config = dict(
    rope_fraction=0.25,
    beta1=0.9,
    steps=3763,
)
Each number is 128 + 32 x the weight over its row's rms, rounded and kept within 0 to 255. Layers, rows and columns count from 0. The size above them is the row's rms in percent of the matrix's.

# layer 4 attention query, 192x192, rms 0.0824, rows 180-191, columns 48-95
size [ 74  85  79  87  83  71  85  82  81  75  85  78]
[[105 105 144 189 127 154 105 101 134 165  74 193  75 117 113 151 128 131 105 107 104 146  90 131  92 148 117 112  79 108 124  74 170 145 169 136 150 177 113 114 106 157 160 178 169 123  85 127]
 [147  61 212 177 150 134 203 151 153 103  80 165 161  71 138  90 110  93 128 114 127 118 168  98 152 112 146 120 116 145  98 126  83  68 129  94  81 110  93 115  67 102 124 139 159 100 136 101]
 [138 149 142 131 120 150 121  88  70 160 195  63  67 118  76  99 144  41 146 118 128 168 105 121 138 128 160 104 177 136 166  65  81 116 149 127 147 103 140 143  93 141  98 162 113 109  86 164]
 [129 159 132  86 175 111 134  71 101 139  83  76 132  99 141 121 133  91 131 127 133 138 121  82 119  94 127  89 103  98 161 157 122 121 138  95 106 112 136 131 167 108 112 153 198 120 103 124]
 [105 101 119 117 141 122  90 131 149 134 110 160 102 148 128 120 119 190 110 133 174  81 143 170 118 118  87 145 100 101  45 137 187 167 185 120 109 177 111 156 190  97 144 100 108 154 108 124]
 [176 145 186 114 154 135 131 142 132  80  92  56 155  52 132 122 147 129 105 123 153 155 215 114 124 160 117 144 144 165  86 152 107 149 129 116 153 100 110  98 115 185 104 142  88 146 154 163]
 [109 137 136 134 162 105 149  18  87 121 100 104 133 117 136 137  95 133  26 134 125 157  81 106 104 139 132 119 127 116 149  75 177  94  89  85 118 111 172 124 160 153 139 105 134  52 131 107]
 [ 87 135 157 154  95 100 174 154  85 136 117 149 132 115 202 143 191 104 164 117 151 138 130 111 155 146 148 140 159 153 132 148 138  76 132 105 149 137 154 141 101 174  86 109 143 158  67 170]
 [ 82  85 130 136 155 139 126 128  99 158 174 152 107  78 220 146 193 155 120 119 145 164 137 173 143 139 131 202 153  91 112 119 130 164 168 132 130 141 156 154 140 187 165 105 167 132 109  44]
 [119 143 180 150 101 127 179 121 103 135 156 152 131 154  94 105 177 116 187 121 112  88 151 127 162  89 174 198 101 154  59  96 112 127 143 153 138 132 143 143 128  82 127 114  77 140 140  83]
 [108 144 104  99  56 185 157 146 148 143 162 208 110 147 121 132 137 136 142 153 174 144 102 111 151 165 157 122 116 129 127  49  49 122 154 175 128 149 181 156 101 114 133 131  74 174 130 169]
 [138 178 130 123  96  83 130 151 135 123 180 109 145 157 166 150 142 138 178 130  89 132 178 188 220  84 113 152 151 103 130 131 140 123 139 152 131 149 143 127 134 100  77  90 119 158 131 164]]
# layer 4 attention key, 192x192, rms 0.0802, rows 180-191, columns 48-95
size [ 70  88  75  75  83  72  77  85  86  84  83  84]
[[109 124 114 138 141 157 151 108 138 153 122 159 155 129 115 144  81  91 102 130  83  97 112 110 138  93  88 109  66 138 132 145 177 107 129 156  98 111 117 125 118 141 163 136 103 157 166  79]
 [155  82 160  84 147  94  95 171 103 144 136 153 142 136 128  95 147  95  78 121 181 130 169 132  97  98 154 170 140  81 114 188 109 158  87 135 133 143 168 174 208  83 155  93 142 132 160 140]
 [144 105  67  99 120 102 186 120 146 154  45 164 128 124 139 127 126 146 156 139 169 111 155 117 141 138  93 108 107  86 190 163 162 132 163 130 140 143 172 125 106 140 143 111  78  82 123  72]
 [ 83 145 170 162 176  81 121  86 156 122 175 135  75 160 164 157 105 107 105 118 134 165 205 140 121 174 180  77 117 133 156 120 112 129 100 147 211 105 101 133 130 135 143 120 150  95  64 108]
 [ 89 158 168 138  95 137  60 127 101 178 198 118 163 105  90 154 168 131 148 134  91 140  86 172 134 126 174 112 169  90 142  85  68  82 113 183  60 120  95  60  96 190 148 130 137 174 152 160]
 [151 147 168 100 149  80 140 181  82  93 112 120 163 161 125 177 110 152  84 134 152 125 112 164 140 112 161 121 130 118  93 162 119 189 120 114  63 180 115 144 137 111 132 102 143  59  92  72]
 [147 161 142 150 148 156 142 163 153  94  49  92 112 130 136  92  71  90 134 122  82 127 183 106 107 160 104 127  90 108  97 104 170 144 111 109 147 174  60 129 109 130 143 164  87 147 135 127]
 [166 153 119 127 122 121  85 167 172 167 120  66 110 114  75 114 112  69  74 135 129  54 150  97  78  84 126 167 128 101 159 144 154 172 155  91  96  57 117 161 168  89  90  86 199 149 136  88]
 [126 150  94 165 182 136  90 107 139 125  67 141 120 148 113 188  62  78 134 127  72 181 132 124 111 129 114 154 119 124 128 136 136  70 150 157  78  57 111 136  73 104  93 181 137 231  99 130]
 [ 82 127  86  61  89 150 163 127 142  90 151 106  78  44 110 137 150 181 125 132 143 121 131  89 102 149 164 153 167  73 135 135 135 131 105  96 177 113  62 109 153 112 114 126 119 125 140 159]
 [119 138 104 172  62 139 135 155 122  70 132 166  80  93 154 102 178 144 163 124 167  89 109 154 137 125 115 136 127  71 126 132 128 154 106 182 103  76 118 104 192  97  87 104 115  95 124 128]
 [123 115  84 126 129 163  77 140  91 177 167 134 143 144 104 135  88 104  98 128 143 125 104 129 109  52 163 113 144 157 113 147 135 132 105  97 134  80 110 136 161 113 154 104 135 149 113 114]]
# layer 4 attention value, 192x192, rms 0.0851, rows 128-147, columns 48-95
size [ 88 100  80  85  81  78  95  87  91  87 100 105 104 104  95 101 100  88  88  95]
[[108 148 121 108  60 189  87 164 142  93 178 114  98  89 154 119  85 118 140 123 115 157 101 133 128 120 139 116 142 115 171  58  41 132 155  92 151 137 129 117 108 148 119 115  82 156 151 156]
 [129  97 127  91 140 162  72 103 120 158  88 106  88 117 142 164 116 196 157 131  97 174 119 145  67  91 159 130 128 150 137  81 107  90 146 166 125 116 137 146  85  27  75  62 131 113 133 102]
 [178 133 143 149 102 162 104 157 137  82 167  85 123 114 142 169  34 102  97 125 126 114 122 119  98 144 107 118  92 118 158 156 116  99 113  98 199 134 151 190 113 181 117 136 109  90 138 132]
 [136  57 118 174 124  96 142 107  95 180 135  75 152 133 171 124 185 160 128 131 157 106 176 146  81 169 113  97 130 122 153 173 136 173  62 138  95 103 177 123  45 108 180 118 125 133 144 125]
 [112 217 159 189 108 139  60 155 132  99  93 159 149 176 114 122  92  90 141 111 150 139 184 133 168  97 157 138 166 152 114 187 142 151 121 166 139 144 165 169 109 175 225 169 118 115 148 140]
 [132 156 125 123  92 153 160  88 114 156 179 143 140 108 100  61 160 178 101 129 108 145 110 117 164 155 120 184 130 153 135 105  75 156 146 127 134  74 125 129 101 116 121 129 116 199 137 140]
 [122 165 168 161 131 104  65  69  90 137  90  98 138 152 133 158  86 151  93 119  54 142 138 138 122 123 163 125 185 146 180 120 111 139 128 206 106 133 148 148 159 169 142 146 135 122 161 106]
 [113 143  91  84  65 178 139 130 108 172 159 124  81 125 144 115 208 140 177 130 110 182 118 174 119 162 140 126 107 115 160  62  82 154 172 156 181 108 138 110  50 112 113  88  94 196 108 153]
 [130  99 200 178 138 146 114 153 160 111 166 130 168 122 139 123  89 123  94 118 131 113  83  99 129 115 114 157 103  92  99 137  67 104 125  91 146 146 131 138 164 130 133  90  96 138 132 128]
 [145 102 160 159 144  69 214  93 128 180 168 181  96 122 111  89 119 137 134 132 141 108 104 147 137 158 149 132 126 136 100 187 110 144  92 161 137 139 124 139 170 113 146 137  77 169  77 136]
 [128 128  86 117 129 150 155 132 149  95 112 147 153  93 114 166 100 143 124 140 182  91 123  88 100 125 133 173 123 161 118  86 146 125 139 107 101  58  85 117 118  82 113 129 159  87 113 128]
 [ 98 102 124 120 134  92 165  97 189 119 140 171  45 100 141 133 130  78 121 143 175 123 108 120 159 151 127 135 145 140  96  79 156 136 147  86 132 145 123  96 142 104 102 156 107 129 100 120]
 [156 128 141 137 156 119 175 134 156  89 144 119 149 127 133 154 140 155 108 138  58 113 113 147  93  77 152 117 102 146 155 137 198 174  96 164 149 121 101 140 165 225 142 140 136  90  82 163]
 [114  59 175 121  99  77 126  45 131  83 172 155  85 127 161 153  55 165 111 142 166 171 117 102 153 151 168 134 140 165 160 140  80 110 104 133  70 119 139 149 108  94 137 107 106 145 137 105]
 [135  24 161 133 154 120 134  63  66 203 120  99 155  86 177  75 204 162  86 132 149 149 115 126  83 101 144  86 131 117 154 172 174 129  87 111 141 120 135 134  68 152 130 108 120 120 123 121]
 [123 155 123 119 113 146 133 124 110  49  89 132 172 136 111 107 112 193 129 125 175  73 124 185 149 145 133 140 176 154 168 127 128 154 145 110  67  84 122 123 108 131 118 114 149 147 117 155]
 [148 179 219 157 144 158  74 147 126 183 134 113 137  88  90  47  73 136 138 122 144 147 105 159 143  85 121 144 111 156  98 158 107 103 157 117  93 134 142 181 132 155 124 136  89  93 136 132]
 [159  51 140  86 150 134 125 132 101  94 113 138 159 112 152 128 152 135 151 130 101 137  69 121  62 100 186  95 155 122  82 137 120  71 119 178 162 141  93 118 165 131  98  97  97  96 134 127]
 [174 139 109  77 130 104 129 160 237  51 132 141  49 134 155 181 117 122 130 118 108 149 142 123 104  63 152 136 131 154 138 103 170 177 119 144 131 179 155 144 157 193 144 128 123 113  97 155]
 [170 146 108 127 143 164 115 184 161 195 131  62 156 114 143 112 133 143 102 120 116  99 164 175  93 126 102 100 123  80 145 128 181 194 129 120  78 130 140 111  83 178  85 118 154 139 174 127]]
# layer 4 attention output (transposed), 192x192, rms 0.0865, rows 128-147, columns 48-95
size [ 91 104  81  82  88  79  93  89  92  89 103 104 102 101  92 101 101  88  84  93]
[[130 103 141 160 142 107 110 125 113  69 142 106 119  99 133 124 171 108 152 114  96 131 157 142 139 162 155  61 168 150 140 136 120 121 108  90  70  78 110  69  96 115 112 137 124  89  84 141]
 [137 145  98 130 124 115  71  73  73 162 115  71 121 149  98 158 112  76 130  85 116  84 157 107  79 169 158 112 100  93 200 102 154 138 118 104 163 154 149 134 107 209 141 141 163 104 122 110]
 [ 76 101 151  97 110 109 112 121  92 135 119 140 111 123 115  99 198  76 147 109 118 112 169 113  88 172 142 123 141 117 140 117 104 112 113 127 134 137 116  61 160 163 131 130 118 123 103 114]
 [174 112 132  88 130 157 148 142 133 155 101 146 109 145 159 101 105 135 111 163 116 109  76 127  79  73 112 169  83 113 122 160 144 123 140 103 193 192 140 139 172 170 137 172 162 168 101  51]
 [121 130 130 132 113 164 150 131 111 184 163 190  78 116 144  60 149 186 102 107 157 138  34 174 113 147 138  82 103 123 107 148 103 103 141 151 150 111 135 172 109 157 110 122  72 159 122 111]
 [141 102 173  82 159 113 117 102 121 128  91  95  95 106 145 112 126  80 132 160 118 144 134 107 129 165  89  75 156 167 158 180  94  72  84 130  72 111 108  97 130 121 111 187 150 100 130  86]
 [115 138  92  79 143 136 145  94 112 157 170 159  79 151 110 126 155  88 114  99 147 109 116  89  83 207 107 106  57 111 130 117  77  44 126 133 152  88 158 145 108  73  73 163 124 157 121 141]
 [169 116 166 180 127 125 124 102  85  91  98  86 119 105 132 145 118  99 135  96  88 138 134 133 110 129 178  78 163 163 181 143 120 115 107  59  85  97  87  84 114 165 139 154 174  82 113  93]
 [125 159 125 139 154 112 103 166 170  57 145 139 160 118 167 123 152 134 149  89 106 126 194 103 135 112 106 121 192 167 140 114 157 158  73 131  98  80 100 122 111 100 116 120 122 139 132 159]
 [126 143  95 101 140 118 203 183 151 137 125 126 141 164 132  89 126 138 109 187 170  96  99 101 135 102  91 174 153 128 109 137 139 152  89 158 110 154  93 172 119  91 124 120 107 200 171 179]
 [131  79 173 154 120 116  80 144 109 178  65  71 191 149 113 116 117 135 113  86 164 145 134 129 124 117 119 179 134 109 126 177 160 169 131 135  87 190 156 149 125 177 195 144 151  89 125  96]
 [160 132 147 202 115 147 136 166 148 127 182 117 175  82 123 151 124 172 152 153 129 162 133 175 166 117 105 146 151 124  84 157 138 175 126 167  78  69 124 151 110 100 138 101 105 115 123 186]
 [ 74 142  99 141 156  83 150 159 146  79  98 187 142 138 120 128 125 141 177  23 164  70 161 135 146 147 127 130 135 171  79 161 107  83 102 135 101 128 159 156 165  38 134  89 150 135 134 161]
 [154 146 103 121 128 128 144 168 149 168 168  77 147 127  62 136 115 132 120 121 148  66 124  96  83 148  91 135 137 117 114 115 137 130  82 132 124 100 121 132 112 143 125  95 100 127 117 139]
 [139 167 109  74 151 161 139 122 189 114  83 195  79 151 130 114  81  93 176 122  86 112 160 125  78 103 151 176 110 163 129 163 162 125 131 123 162 165 106 102 191  95 134 185 157 148 118  48]
 [139  97 125  79 136 112  93  72  85 248 122 128 117 149 140 130 161  84 128 102 129 136  71 137 145 138 110  67  89 126 129 144 170  86 147 151 117 122 127 168 132 133 143 120 122 105  84 106]
 [101 116 110 129 113 121 106  82 137 130 171 188  57 118 149 122 159 148 172 152 105 136 128 135 123 156 148  59 152 132 142 111 145 185  89 180 155 175 157 144 148 120  90 107  74 173 129 145]
 [123 159 120  94 137  72 129 138 163 102  66  91 129 140  96 145 129 133 136  81 114 104 196 178 122 187 124 140 147 147 129 102 178 145 146 112 140 163 122  82 113  74 107 118 144  97 139 164]
 [108 105 127 162 146 113 153 147  80 109 142 180 162  62  84 133 123 133 144  58  93  68 153 133 193 177 141 108  90 173 114 139 131  63 165 116  72  91 113 128 135  70 137 108 148 123 140 196]
 [ 98  59 155 142 149 121  84 101 145  89 111 171 111 122 164 131 156 114 156 127  71 133 142 131 121  91 159 119 107 127 152 115 150 154 148 113 151 214 146 122 142 124 154 150 159 134 108  87]]